Part of a small language model's weights.
Size: width 160, 5 heads of 32, MLP 640 tanh GELU, 7.11M parameters.
Architecture: no biases in attention or MLP, untied embeddings, attention and MLP in parallel.
Training: a variant of Adam for these matrices, 254M tokens, 16385 steps.
Each number is 500 + 40 x the weight over the matrix's rms, rounded and kept within 0 to 999. Layers, rows and columns count from 0. Numbers have three digits each.

# up: layer 18 MLP up, 640x160, rms 0.103, rows 314-356, columns 0-159
# down: layer 18 MLP down (transposed), 640x160, rms 0.111, rows 314-355, columns 0-159
up314:485480492489509461488465615525487444578494507499493514503426445486471567513462443530454544501458531490485480527434502493540504543491491534467475470566561517480531481495524471474450549489443532525484494476482518568501456437517505495584421489491560520459507549552546539451499503494493500468496466458499540499516455555454487536520507452553508543438610545527521443499488539533468523446469399527462519531488507463510511431535513538473479493491479466469497537550444593542540410504476510
down314:584471446510427506537493486518556530498439519576529509535533537507450466526494513545557456499549462584525534452485465571503426454491537538435470529467524491440568494474518509609497496396544471435512513553493494482538480513516607487475532506482456481502499473493474511439519464504523446500510490545548489488486544503460478480527536556482492458504429541462517453491480447524566503522531534520533464518466447540469487496549465499557493534438437485503453459548496492525508510525586522
up315:496493468493473503560534438516529584472496452555489544496491537523463585516521461477480459500539495513498488526547553475466527526474540497490528548513506513523479547587505474499454455524450503482489434515512539437530484482450544445541515473454452490445491520451474507494514505482489528536543420594495511426489507502519522500464444484528454505496509570487493488477512526366471473515485408524549449540456498450522468545525491588485464480468461444470494495445411470457452561513492499
down315:529428520492510515507498547460495422501528523453527491523495452497503432488558460510455460483451500485469484462496481464506469485559507537535482509497503505492501473448514527525463505545491556502468493470496567468500513582535405499470489540524492508541524473433486446488518502517500480511502508493469508522501494493483528477489545477493550518523505443505518481466479481522558494489485529486477485470496455435500468450546561462545529514543467471486539375481486536457545522512466474
up316:504472511519443500497527499475445518492504421507563521504490457620483487522487426437472507585470460513569462536567494505428523510465461457538556486570596596485539490469496482529487501518442512525495433435488516512477397483511532511514454523469544504528451526556567507473423484510512519457498453516519458431494520466551534440502493455502519466484505489532470521526482518473495505513539474519538471533549517473472564508477555549497503443586503470555465530541529538446532481470454519
down316:514461420511392507442535525529482524478477528476497527446475452517485573505495484539506479530596455495516555536532527513439538511482501514449493509552529479535444462497486571528544550526596517498481555579504487533452552479470560491479421470521525480468462472518579473449523410539440464461495570481475525547499597538499597561498529550514547481498546529449516559504453514461459513461533489549482529514482474510427507542490429445417468537484460514543541537502465452490556503480499425
up317:511489572486457449487524499470456535479478474524533507487484539511540523573495486467425516486508553397481497435433581535527554512585445504446549463426517579496484576546532505541480509483482517498552471457487476567494448453475508553466480567447469482513541515550503482499546443531563457436429439511405519481602529463529517511473492481491558558516486515558521451563445487523529530442471487458530472536440567571533496506475577485512586434472547511537487509546512518429558509406536539
down317:515525529391493533406467567477425555489554570519499519480534481530439488450475544433468496404465453622479508530512483471478478535553509526478553455506526476494502568464461487437461517510530489468455484497545519479596456522535543510478533466509579519494508578506427487476498499535530565535520522479518468500472526597421498476530513532513503484532464537441507508470569489440493465568599464547455422406421410538505481494422506491502484441485474531436525610493481568454506523491475501
up318:530440435469527533494438499494463520425532478530474494503512473518529557532450483563474532485543534463489524465490567464549463538520525554477470469509505483501560537455534509533495548533546544547484481483480464436532502504544516451511495476443541575502451499601532514499537517455495429490458422491459593532518536601542483534474524454489525406535569539508503510543526504518493519521470452458489542477519521544526491539542502544440531518521539474488524533548534485511523506504576389
down318:541489520549462434473420491535547535529481507450517521531518522498473479389465449441511476448507480547495526433490493505496506469427496464548531512477461499449503441555490488555478499463527449456472460552564517453516531464486521469508491539527525500523445521468450476481518453509404455500546496513497470465486535471520454443525530503477529546514423489533408490495440547509456522530479572489526479474534562581514545477497516505534500485493407539443535515494503444578563453481507593
up319:436523508514475494508546550545438574476497454549506541485519459529479499492449467550541547420536511411590458538558510470479543535462562587495510500516439520483489571494553509506399539498502488520453506541532515586528410499527510515476480527476524504464440462538461489498465513470581485515505435541476482491559484485466491508529540438572439530456537524444451472525456502436488520492512449486502451562484579523488518527473476461557539454522462502493435518482557479481471539505538504
down319:461542478547512479503528460521516473514490506472406515524520520508489502547558560466432522541486524497534503560568477504459507488549490543522486479475522471475447496492524521518501577483540536471427475474531452530445497497483410442495449518547528446495445500527404505560511421469522492579503507464545523572500506472463556529433464458551440437513481494489524464469494501475450430557560445483456481471496488526523517524461551549532516482482481557513471570466490493568515499509478543
up320:464533522530462444546474451545505559561535510555510499431472520548448513535470501477474490470570582461512518554529573554428533475499500530572524487504487550492531567509518505473464585455434515515540489523534464453420553531536540500463444514458438451484511508502543522510529490508512488554468558560517558542479529537509503556610529445514493460557475518533484479600488408470495505496478507521510580479396532542581515548515531498590510515500528484494538489538494512439494486514469527
down320:526448474500493486527550498615535467529430493474543441566511500451522460511541526507537506521469531474477514486425478494504469521525451506450559500460468412499460507475460501492518486463529461547427525524569426531459512441489549551528517454524518476467439504478583503465544443480529501451472477503484514482523511455428462501471497545515501530464542498527511530490456574519561521450460504547497532536591465541453401512445515546380447517502543452540520565483460456496493554443495463
up321:511513437507569559488520496516459608523471463550503502497495460556512503524488433531487535470473505507472476515457494553538481523559545493510491551558537582484505581468505502496502456514456509535489416483480532424437534494478524480527522515487462518498496544502501520443518537475495492452555408564435510488484572459531525555514490509517508498510543501470478478549491478496446526553576515569485435564546484517455446519535521490520455431543556442456508530492504479498488558491561498
down321:577437521441476499474519487436548461469505465534479521458473479436506498536490536499488560542548484557500465496519471499532460497403454465562472475435537423497494535479518479438496458508533550486521575515481514509592447495482486474458506485511520460482478537496439528496471437469479515553480490488523533540508496516531482584468482429482491552540462480512529552485505504477516485460450474517496465538515536508584481473480521497519534544430496502549484450541444461535463472545455489
up322:485504465486477510494474528451456554496459446546509488489455482495452546562462504496420511463432544461499436456518541499507449499490430463461512465521541466459542477514541470467567530492505465497504545509442573463548511515525559481499468477497500454506480489508486556553501479509484502514524437577488582446587465538441515618490497480542507524441500515558557483510458429527530459511488487484463477512545435453473557535478504506503486488526512496538459546532437565475490497469540497
down322:510547438492538513506421467478512441520582477469516556518515516488492500463525469496536407400461504503557475583502507520471508503534465490552507523509520536569425440492581433540496517575441516463449552462464475437488530518521459516511530460502557495471459511436454521520502515476566499514526513461602546486480585489562487492506480510501524471454490470496547484511519561569495476405486521490456567543497431486505495468508429446498561529470516544501530480477445543506523494532496545
up323:516469550540468524515443501552462483499499525547410434465495570482449514517434514497527508523561520456467493483507450503462628508441471619492487428497472488469518481513557542506466537474486483473474477489548519533503512462454530434477414474480526528505491483489548547472518535472485488493504474507466557490547517527512531454490555516419473558467543563557511515482476431510495525520492488519495473457459393516506499496530478510518512526576599427491492499554510541514463438507456477
down323:489501446538526502483455498505516537538443524455568526536559481547519477417495519465453587481464462541477460483467505464519465538480510436508474563494468447527477467453489482516457448493553484523501474446537449562499498520525500473538573497476551541512445480469414501543595504481502496503501455488530429465520511485488522553558453485483537536576437475515495492447467566485524477501498463501482506502489526476510495594551478522490518470443472478513542497619474510494497541509532503
up324:457497534519486514513450505530520486528530493550512563518458497589548476539423497569450520475519493492509516567456539503448511457508419530524494483545458484457556564507549517507562551498514531511537457492374468557513457477516561519519515503516564470454540556505504476435477397503503566489512523472462495501506469435561582483596507565458510507452511500505487511458449514500462529473434462445469480536415446492457556496515458502539523471573542497525511544496489485547462545425522508
down324:531485438511524509517488572541531396493465467484560551451545470512515510464475437491567467503486491470542452510518401452483474457480521489447484523442443484504481494552589497510481562461498523440441460485454556550486461430459498496550471542537502484479513468478442455497543537513477475473451489607566491545507510521437538535518506489523576537508472517570480448481566457492429538484497533502448540538523477438516506482474502458487476495531472556499467549538489504430498520493444470
up325:475450468532488416537539463516455500442495491585466525510434461479538501520539542439491420452471521539472437417466461501447495488544495527482525473498463504517536492465475480506485541515519444515556449469526490472500537410480559452585532482477484539493466521546475540536491496503506494484433487500438523504446508486573536507532511499512507485450488609541551561550502482501522502419484441533514529546494445493496471550440510483489487573511484518471501518512524465545502463455506448
down325:469596496463485522532513525438509501461510471482515448499614506498469523493457509570506538509453478522543512505452495503458415529444580489499447455485508511509474438481499506423494490496501514488519555515469573458544526512532498524505523523534465441452495534530522501500540522483443492471551489487512532554573482523496440435485505532507542456588497513495553519434556541533493469526487470482472451488432527567513529457499554529448572434531437485558441474513484505554505539524502536
up326:506462444533515509507530502499476467409504471555475469488477446544356515531462501497463486520574556478502511529468500435507545505516449467437570490509510551533498541535468513492553456493544534496487465486505491479510401473522509508530492544467539519529521542499497544470346412519585487533486525512524463512516428509427511606475475506532521516467471552518577589405499529549557557449514438516565523591472557541456447537535517554492537484488499547537478521500509502451502508556466527
down326:522444543473440507545568528513501499494480522553499566518552488532456486545457517526546514449415492505475560525443520492541479514580413434533524462556580522495518511550561507487540538478485447516541489509563496492570565527416497547536511555484456539505561505447441516518515535453510491537439511510465452349457466476576454506533511502434541476499532518541468526568518501499446549495473512520458490546447461564460492560515478484532572495476492487535477527485535606531457478515477497
up327:501464488586453513578550488452510567477543475557515448507493458638411572512469478533468443514509534497465529543543498597457534518445515497506580494460533521554447532522513509495513482490507565453539470522505520525482490516468497495461458461464487437499613533579540556481477517508527490499481491464507507512481507511510545539490503515539505544509517460577549485507465469411510476575478483429507470500504581493531460517578494529547546532519574524554493509490444472453552465515521445
down327:565444483537484500472517517472522469555450539469516481447510534503501517475525515427501495546553515514470587532517465516454433532498534440475497487496530552469546470552615476507523483538471495426431555439493456531506473462512525515488528484554491436461500530552535579468478445426477452443537484441464520479479565456478441535493528456522530421558450499481490575500434539555564438491523597507503513510462490537466438494379486473514499542509564515484504518427539470553469505473555537
up328:465498482562532529457443526499427512444515449476494465561475521573482488464555499507486506572509419526455481483574541476501536490485482538487508451576536507507522491536518516454517551484437575549459467519521505493590489486528521583487467494508539493549422525570471518477544538473519485513507515501463493471502518443526561554460537505501462496516516544564545499485545476475451515501487454473468565504466449556531476578491598539627483478495523448475538538463497520534508470519506473
down328:485473446531476479457498558492415500559521524445505496451524525548480507459516460487504504504510471486547531487504495476480473502447542547488484572457409507396510476499500557463534546518442485485578540479511445463484542569511470552463502498452474488487501433542401474503495463472462526479445467494474444458496452530479442503494448521612520494527530499527508574507502550472463390520479507550471491497486489477458455496454483529437549543481516531525520616481499561522554560450475529
up329:548397460547467530457441440522505529469498501487516497474550470477539476528564477484527516537518523556451451488546440482449591480575515469584512495500534560601477500484531550510471545467412559524479497479415511464570446465496534549508470491477513466464444524485490490434487514496492456585498505474395486510538536491471513509471525516472515517449518449534496509460483424488496448441504455541491474492508468458571531480541502460445506462524534545488485516443460471527517551518523486
down329:402569532454557515489517477471600490520451491474507406490482545499509453432508542511461534471439460554507498507518486479509485505462462598485504490540486481493520547509502508476512454451501485491510498521510468556476474473509577479564460507508498454540521489519510529542480560524493494396499524513507542517499492521499491544496528443477459532508446615541472409558491395452446493511450456464461526576519545533549558505462481520468499514463523519514539483535545544461463520463470538
up330:554529579464526588516554609489468552434576529533546460544453486489486529545510545524439495427573492533522453433475534500521524529455540528498520438497456488508547508567465456538429553394453517538516492496460491524509468428494537461473523491493556499464418536619568570438473465504473564478514460544477542516528548487500560520532567491502443461444534540478513486516508466472444516540509506542468479561495575475468518540529514491485517500462511451496511526521455533486579480468557492
down330:496418512461570533445505534571459512555491525418463502554535499513493546413559533538452490541444510469465495421500475445523541573499543563476451573542467520471489546445487475432530465485458474503441492463461534518439453544416472484485490511494460444534432486454527544501467544467475467525511511489535440507505566469444600512500449458513491494502427495516571449454383491607529512582542541498524452477529503501466504548495460507542451469493552534510480589532555502492494499509479485
up331:489446433498492492513464529508499481457483434510524516546541498510467470488590529479404457504522486526487415518474515525504549448530504552496568498475467552516506498576460521555548488549492574478446468497535511479489505481522486471494429455512462517525459473550522524443448493418525465443435538466410547489574476537539573520559569472541467514488487482517416485505454460472442507480505508483548486514532409485506538565522547498531475487483478578525503513505503525532494505537524569
down331:532536454504540465493504551524507500510516524447517478525466584510547527536483519533504486585477514457498547498481518490527532478511521568491472502507556504532505437557495514503568505502496498530560545469560533541463483511547501555488525478476463458571504425568495467477506501537512499463506525488496437515466527517499481470498568548498610531521586442513561523408431535458561488469548581527531455442438521572529521447505465493530490522457522448551474561500536440550586488524532474
up332:451523508542524527561542472499422560473549434532480464486494457553514567452543540461437471490563502488508473425443455562548523453435441515511548527447570571519449519479546521579514509495497501498521522536471487483505508479484547579482451390462448508464503482517580512385537518511472554471544508530424472528560545453526540502577560508486503582528436568496487524508623433479495519381503486514483527491548470524444447481491508553479484511543561521455497522495483533517434484440508466
down332:534519556523428503498518464494544476504480508603485512470512491453504456424497560501509491523571555473481571494445512543544489501615505576516539490524519460520443441494514478515543395490481525482499457488508461523583523516450496548419415464548474487495453506539456400521532501495523496523438589549493521515560552475428549534481499508576487580456544597572532515522485491563567590475502590500404510484615520496568482463540496528448519525500519460525506536498545527506532463471527540
up333:531487542506491503521496562502489545452521519493539511515537466507518537509424495496476512518501451470489500515523508514523532462576497457562494440507509519550503496493475519524506489471494491483409498524524444479520514520478525459553501458396419477493463585502515490465493580428519523479517466564564503525492471472572445572511552518480594460526511475540560467438463534446540507539456509489398435514426466614554482497522533510503486486503565495498566563515434523467487509490571540
down333:452547452446481461518534491435495554541471531550510514449502544504477467583564483489451523555488470444469539395453556533486455552573516569487530474523491459478532507520510551488468476457495514485514465508466525540497490506513564499511442490532500413529425406507452544532534436566519495542478449536518534507545552480543510531578441501512511518476502550519473490514502536593496489492461547488521488502442461492466452476579449507535525554486504477485501492523451497543539425494436492
up334:534442465500512510545546479472549564485472491509491567516440478486510539501537441541479498473524484488633457541532456476510490519454549499503505494456541549477512448470498482518521461563487546462510474542467537444466560467504487457434467552462517506430555522520470516439499534436576489516455546556494480514497505502518467529481505502446533498494565469466506472478534492415484496522546505512482480457509499456504539467528595508502512475493524476544459578545534546402469522483426477
down334:460507522529458428524473455523444510501562455427525515470550516525478547514495514453523456505508479514481463447531485534523474526483543435499520504497502438495451513552424488508497440516553510499538480477562513526503477483474380517507521465522453452473485516446571525495483486509517495494456531499545501512468469485451487457481491517531454480451526554489485436457510454550545465421506426536430511525476504545527468525479543545506430476519499473499543394505535475513481471518509546
up335:578511465489510546437427568516421553508551531570534485534429430497472525559563456526440470544494599480462507530414495489426529394519539551538494528482590552524490509482480465501528489475484472533488507459496507462556527518482522447544496561530480552512504492504520507488554526473500499469465515487417469421506463536554500550455476503490543483555548496495467507490481459485491544474438483478524469476505488487428481461515500527539448523539504543447536537557521477479525474433508491
down335:467472485537432475504559487526506417488470473498455504487515467545539513530454488492508586487472490502544511477465470532536521533502471521531512479500498431585466494486419557445537511494479558503523545479487475500567504506491429575496543518511489464470452435434450518576494465511526511483555568472525532534442534453500526560529530454531440537550524515506447500443496487488512463459509536463511497530549493518508481485547519511507569570532517490518519498522502569449496467531456543
up336:474439518485511458459566524445479528521460454530535500476445554500502494463568554523440449499621568462577520503477460534552480445461472516550465484452552587522484444495498569589483483476509561536485472510534504512500571521433529567516491492452527545526491516512453525502455519485533568541571530483463561454526524490563486528488513460478496564481539463478531556471510491501460566500470473492462431524577534512525519495549494516538570492518497427536486580504467508537497466510459539
down336:415537542438528525487480498464520480511543522459474490488447500519513528494533550548484533536448535484456643514450585474510453557491527424450549544477505482506532530483475546506538519528539515509551517512435447519469499575482493583484543514541539563442530459487527490536582528441445458464519461473563522535459498528444548530529475488489528516472511469524514493505499523513445494497435547465467496431544509461507578456445486504493519484496427474482422497556466443480565524543454469
up337:482457471471469460513553483452529504512489487507523564495564505533437488474521542523511479518522510498495476537550496530509542522502403543486531477485486499533493529549452481478530539470468539547499450483575532446514513404445547513573505485408519460529487525528605513477491510484455496495488540588553500435487480587538560492479577520560450502482465504497426508450491545498495529503567521546497490554481512482540490502548453530548519484577477450527540484503518541490532501521486538
down337:520519540507520452479506474601457503499502457488506472501418477460523474558503492494514497475489465501503493528495485540505547501544492433535530553437494505508449411504499470418500524455503511496522514452459492525519502441516517429446472445518429531468452507527466523474554535448499538487511478516492538470470508444560419527513542473479486490546563459458530508497472524516457443473450555508479479493446468453488523523498576517434458509490522539526508451459484523538499465493573549
up338:535475500489471444498461461485541544491469363558577506535494527480544495549474443559549466521484495564469495495510519503467532508457452490562479428592476479516541481477561446467504524448411470491525528517488497427477461425533503518515489554567541481507468518501553561489490465516564506591532517461542500557511503462501532532482577520593500573439530487486560512497515500546465564552406421502513468538560518484517532522562534522499551502451538429522483525463489527434469460486465538
down338:484516445512485519542519496522587504513512445468506514490501470497510534508438557428484452478523446403528445477521495504508529449500500528421524556473500504528430520487453582488485504515517451564567520502446492533416462530549475551502500467528442482440521499463502519554485525459514461458496451395533548482461549514546503526510425534456563472472509585447522444501478507454531463469557533499551481518493478501502503529538408474478540480545441540565464541566595431577481537543535492
up339:525520475568535500538510520562489532476510513556563489520448515531473473490511438529499493393479487560473461492555473546516492527439491466465521432479526556463546523534540510518467491483500561476550383441512531462481519522436541423483484500467483515505558525531532474517469478527454495473480501555486511510466481480487487555550511481494545512525450518579497540538568509554432516537539497525515539548450571494522491475540533526553477493467489569477530533412489486496500438400473475
down339:472478512534485539418549529448576503527514541504483574477489482556568488492464492505506460570503445520491503465536548545537486429527529521516495482512449531534476475558530434551498533538506559468515548500478477473514533508540551527498413457505519523472494511550466531512557528506519552521534511528477399481542538489534468464417479524519496468505458498491428462499474534476511387466505595481509508497454513485510505543448488518478510437520559500479537422454508539493448546534558597
up340:492505476553514480504512502434559594440527490521542525476462483476497520481518476537461507531506488532665480504506477529504489536439487502479481481470541546504498481502499574523488528558499509563511437509506472449479523455506507442448499556451447527560531498504454436498458497477521505465414522577502485480485462476494511481467520473504484522553492564475473501544535524380497490447505481494459565492504499440498486486595501533487491543489530553526472531480523538485522552564468508
down340:537501514462503500500498483567441425535522490537521485432503492522568465537547527486557488485519528451498461439490438442483499466568538551473497499510540479468442449497487467453480430470486501437493558437522538543489551528462444523548459466523497483467494534487526543505530485517485497537540422467454475556527588474517510490478475476531480471455514502476496484481494434521541496522502476564548476535547442532448489542505467523524482524505465526576529433541452460492550475464542511
up341:445468431585483459520484451507511477499522475508496502543469535494556512558535471615515450514485511455555487422513495576492474502585504568585473463518525564461519463576538517487534496503511533509428392527501498450476538526502533500539477488511508474484489544492547573446494557509541530507523440459430530486538431530499551490503559494524527526502623449552485542460539548443480533568512453479434462489540490510530530573474492494530460540437490465426452524479443506429459473550537447
down341:491548470463433553519476543468564527562534458544464547473572465476504454477512478528468548557439487530533549445457542507436531501545495517457477488538540470540500439547507485425454492589479498455482533510530549553502476517454456426460609511510550512409475547488512527458527505413535465520470459509488493455493528473524531517549516524531485426540465547541567530505538434563573452551516453507496501511570516509439435500472485489497513458547517573471560509472465538540482492510444523
up342:498507498522478455516459505596438513490518484545503522445512391484544542537466429526477499526463502479529486502498460506501562485564561539497484485486487464526547456507556579516517530498506524494538511531495567470478508468470537462491504492529520508541520501504431540503461562422595569519482456491502614544469510529540514516496444493473609452522502467465435483464483500489556458534536489507441500501539405505509561519510481472481498489427542465514537526471406510468475470486588427
down342:528505445558528566517595488498546490436479505494548470540514519467480482516477591563475453477481502517432474463472506527558485503477455483465536451552546508490454536480497502504460433431519507561467447470463495494489449505429446513477483494505479492424469488509509497443541462499509499493508504477457443465469513482487496514499510515528563487517460474501492504553544464528459498508473514540487518506536528479438482475534547520523490564457475507446530459540566536484470505456489519
up343:503426488463375453471530401527504502523500427544514476452466411479440534540484505543518523523518561422495536557488485506520509500534485500574516481504470527546490529470524518570524517505490571502510508518594530664504490463430533450496427512464519487453417519515500558547479475491510525570545516480515517509510515473534506584579456510553534498455480492539520460525469504482533483496500476569475553475523512547531464555530476451485562483522509450568488542497428487522584467489529461
down343:474461499561485506496527499500511457504497512462516566491486517529490519525465515405549492455507494398473533501480451436444528466479522466519493582451584507504502552482429525476439447527556569425476433500447562465522540435544576534483423482487546561521450479533551486539532444524490529498480496541541438495550459528453503542549445541371535494445503460524478452585451500527518487463476448545505523545530542464515537455518456498496560489469518520468475535419459553582484504363551482
up344:520494474538497510508513468449444560405498469559485552523556454510521477529450464458457479510447513517509466477512500508520533564479519533548569474466531503495430503523532525513490516572486585540449498546500561464570484475542485441498536538574478385497461577458437521501458506406495493475509476535461511464469521594526479517506421517595501503530597498494465517517513527447443478499569481442483519500523464510500447587543516524528463439487496462451537511517483494514468527508531453
down344:516481518430488557462504481550488448511517504532473473498523550509471538502514526526504500571524532543481473534533523532489457466542534526454524491483502499539531508542543542477513508627502468489529490482491549507470495522471298529469488482471510489523473547461519508495549516514495520467492543521487537504542469471477558484502497455479531550496453545525525462468475428512516485483464523518473527508471486482508548471432486556520519563490539501523551422479462517495512529466487487
up345:522464503553421538487534488514463479488528464469517589494451520571529493556534527507543449422505532447501545468461544568510542479552477563491462523473505492487409535510476515541442495487543475470541526535521538519495485466593535475567468511510560561506603508481483502526491459539514471535497479540438507507525553498505573484528533488477484500430473531509428526571528447482442494516483521559517501550498507453515477501477540521462491522492518509483518505553470445505430498491579500
down345:503594465482478539474515491473499491466508530568430497469526543537480531489459500476481542562492533470488528498514523504491531530480474548488581483500478468531504518445515518453545497552489548558519539514520510509433534567490452511461428478535465553491490506470570510530491549467448505479487497557569553502488489484483497523511434544628456531545551543485525479498501507512572452466450500559470486441520518505472517459507454510525500521556500532517494510504509529546491458576468469
up346:554542478498495521502544550484520568461498542556517468523534488555519544541520465501479476507489478467499493550517457462509552448396505452547466507528529555565554524546569532477452531508525506477530462484516516505521513476447518460517470514454493490462555598512484538400520501531598519536479535493523527525550475526573500509532527534560457514434479499477597497539463471408526499502440469581512476450483435477439499541574442567549510468474555572490451513511530547492503526499528557
down346:451513559552425454544583513470460522488491478490398559483545476500533522523461477538468495516521463450573504512528475537517493499521580521516521493481556420535536513414427466519461497449476512497423530441482472489526465503541404553459555507537484523513516517564453459515477521484439518501549529518632533451506526516458503481497484494495487477535520510537487533435498495483500514537528533466468522422537560530544531480513573479511541551510542519568516501489447464473496518493491519
up347:450498461581540531516476537537525476502463442558534478490513518489496481538602449438484461458531490499536561519463490487435552440482476532550612516487481542541440505544489532524460494461442482477484519494494452490500483491455536469524527544567506619527497536469537500502443460545557564491547503544487485537514538520509581506480567452490477558443465514478552547544471524483529575529479462525496539534484455413576536559467475492524509481464471527562552508469536443489535541473535528
down347:533465515484527537433538455508412536508507498468535494485468441498518564421472516467547523546502491508467508495547459503530514560460453517514460453503439488506498505480535523459497471533478558506462495497457559567556477514464530489476453470427518519492482518478550504507536449469432487532466506521538532519572476482477463513495427497490526528556428465483565477601535481462491499482532577562476449504457534550454528485543414457474496479466475520481472563544562527570400433457548549
up348:463511434509521518528485388523460560534515514496475559452578489554502479546473520524480466470443561481497483483545447455426515550493569512531478482452571490489541532545490544546414496555457460532542480476480573542481530491461493497466423563521497500504555445561480529499464499509566490478523483502469514486528488452494464545506482505495503543541516537525588519486512536490478497475474514558502461493510476529505471501480519628483536478565544453487439541433547460440562533532484478
down348:522484548566600480484543526454465466440535547526495508480464540453486500467500493481538527503492464492500438487493534509529538449539540467443470533457455506469446515489479504471529561587499550541442484551490470517491420530479411491437559455515470500503514542475547445503492516466460542466466453476527532507458514536509480528482529514500522461470497521492411481467508484431506510436478540477510523507518505557546516537526496441491449514506513483513519490521506452512467494428519495
up349:488506479554463492456507456497516534509485473603520526510472395432509508572466477501469485538498514511485510478526490493464518529476504541553522458556516524457500472437599517495420626499456557461540543508437503485575470390473482494482448484520579479474487524514501504468519545493469566474474447563503504521537493538466505494481548491478497590472487572451500489519476535478439521517566436547463502578558566478560480525506466506519529430566509491565563518574491499492444544476477515
down349:565495497481523488520496507476482519453499497503491464534468542536486447499482492520583449492490506531454415555511534539491493490539521506465487506540516505489436446466514565538560521496524453529449533545538548469473483511509460542478556521453495565483514463451469520487485553537565516500491452456410554550479525495458487473457497564532545524548503536483503582471540451509442445505506589468480510443566564460427477525513435466500435491514476506565436405502489392578495503528548567
up350:490477434528464460448524460523501478465580450522491462550498514519528498539500506528495570545550509479557541519514491500453515445476459502525502489525477502528494611547473440523483524520429563562472518523479535541450545519524535574565467518506521513478560559517554493504515521528528508573515458507473508514489502594543523521507535535481526484543561490472512504502464513476510453553548454515509568470506487512552518460468485507557497564417450490516501506565471586448451537466418479
down350:538498541512454516545569535516505507524484474565499543533480540439551510459512454477542463435494572475446490545531516518482481540487423486530541464513585510461467506511498466529457538479546485514490511479489500497467497468454547567490605505461550533430467471473451439458475454462443551494508513402465510503495496504468549528501537538469543556443465546477526519487458405501436522537482491486547507445503478469417495516461511499468586516513459524522449480499463477492500526441577512
up351:476512527500515418467479523529470488529540538496529499479549463505472585485559564504478525455517484528566494495407534501465577420529377514535466508450475545480549527515490517500508482416427463473397494539510514504547524431476542464499482498545527509499527511568477520470495441487499466493523547502487492584512473467493597554512498552507600516461471502537480495516508512556488523524509491521495490492497500522450528596467523500511503535492500560510465521482467533467524404534553494
down351:472499505481473498525556483499538508503522472481484494583521501486481496444512480442509478519551545519553485472540549489541488525531548456552468565552544517475441494453565544540453504607469472523564523522475498516481524514537447558425482546503474419509493440491515510474506569582486539535554427489561510510481534533406502460440513411508450556556490515456467459492458502451452490481527539467568496465478470474472509496465462469526468422512499478489524473459482456513538510475547520
up352:519523492491478503511489524486532513528510543481561492454571503480524491596485400482541515410546511441534488459486551517527515476519465523439489471478529565503508550550454505495523490473456418501534519469495571531477496469531527547498459482455458573478473598496466517516406532430548496437505461534475556493522615617488547499568513433429436442454531540501553487494518447458523544445479504554547533562422466469530474464484554549562533506445536521444462510446520446431508480497468522
down352:455499511433529449479493538487511450498506467463497426495489509543469542526441548479553393515480517446548628562456516546562478437530530473453479477435537566532494508501501539506517464488481507533525529460501574465574596439499449492486547526578560450500548513418494551505511486528523518512565516451535521462518498505562535486404434523498552457481553494552450499478528450574503533513515556507454447503523477462556482476484483465527455488518530500555549546492514498605500514433518492
up353:529532489532487438405503514462559525524477459539500471457469474500551503512435473526523541478576534458551412503604456541479646522487365501490512488484514482535492569510468547503461499491491536522448441512477506530528448444468483485516481577542521579463528554500508565493488486534523573503472523476522482512546489495605503510583472484514495468486535542493525495502437506435482508488468471504466457492544471559532467551578543553560517471512538543523489556499446526472524479537487542
down353:462474554497530518558455479473580496485457455506525550559480475466483496529448439522519553489481413500510536476535485489485418439461508565440521590540535473456468536452555452542522527423500492514532520518493507440433568423524443522471500566452497470502513486483500465506507608442474483530441466510521496446509429553507514447436491510544487427479494489474480541473467585532482503443552463494527548523502495470486505434474483430487504466485399493539484440454568538496470574482488457
up354:512473518458408507523494513465506522465541467580490498483480439465561472504511452540446437454432512453520497480485485517471512456538441491561450492452505481540521495483515531511511576515497549515519491497511454580477496495453537471530415483497485532507565470471513462472433521418488503468545481476506491461469519460456557560469515478492537520526548458487439570414495481504541555487521475547518450519463482519516533485483508463504555440510526519479488520500465480543518426543505482
down354:511508494496542498517505486535484478505546530476473445534450567479545424535512500513476464461488490469526489483520478519451496504513494502523480580534496439509495559475480443483486514469451463462516531482534441416501483495487513466533441467515471513495554436447528531489554494538494455487492505500458461506558511487485501487457539522551505499528444464556555466501474517432483510471507551541528588517530528494461560459521515581544473483519603489559455488514498470470566542512576481
up355:528511442541503546432562521479528577469571437552494452500438455457478522565515443576399519499483505562487455503530488532551605519544557519527472472515561525484546543551541529587484499512470502482495535509524562477549479475449485489478499525486556532512443516516513502552470526510522524499465494501477481549544502501578558530470417516478538557494466597497475571485483525536437526465540477457456632481507511516588460519566476529496537495549550521507555544596491529535509526454418465
down355:562475510451574527531513474420460455511463488581574559574524506405565471542466486433522477536480503559459530481473452519447530465548513487491496481502472455489547471476571556533506604454461467489480509500531503495573487524528351488526532539476552545481506517491520457602508451490559527564479494495425477568507432427505478449513507507482421477535538466577492550518496487512475488525470495459506488375564533543473511471498555482436463482567443488542474457497405519517530489554482453
up356:534515490515492478529521496430517521438541507505455543586550473544491587535469455520429489500458510474592520438480498519443487500540499475512489444500564488554540482587544537600450527511537573549510466555529531491546513515535526443517426547557457515471463528517499513524536491475528502420515526501465507429506510536583539544487548495528543471557505525551499512531576424525511520461523509503519506523453494471514575574539545517504455528530510502525489487541563482443465527523505463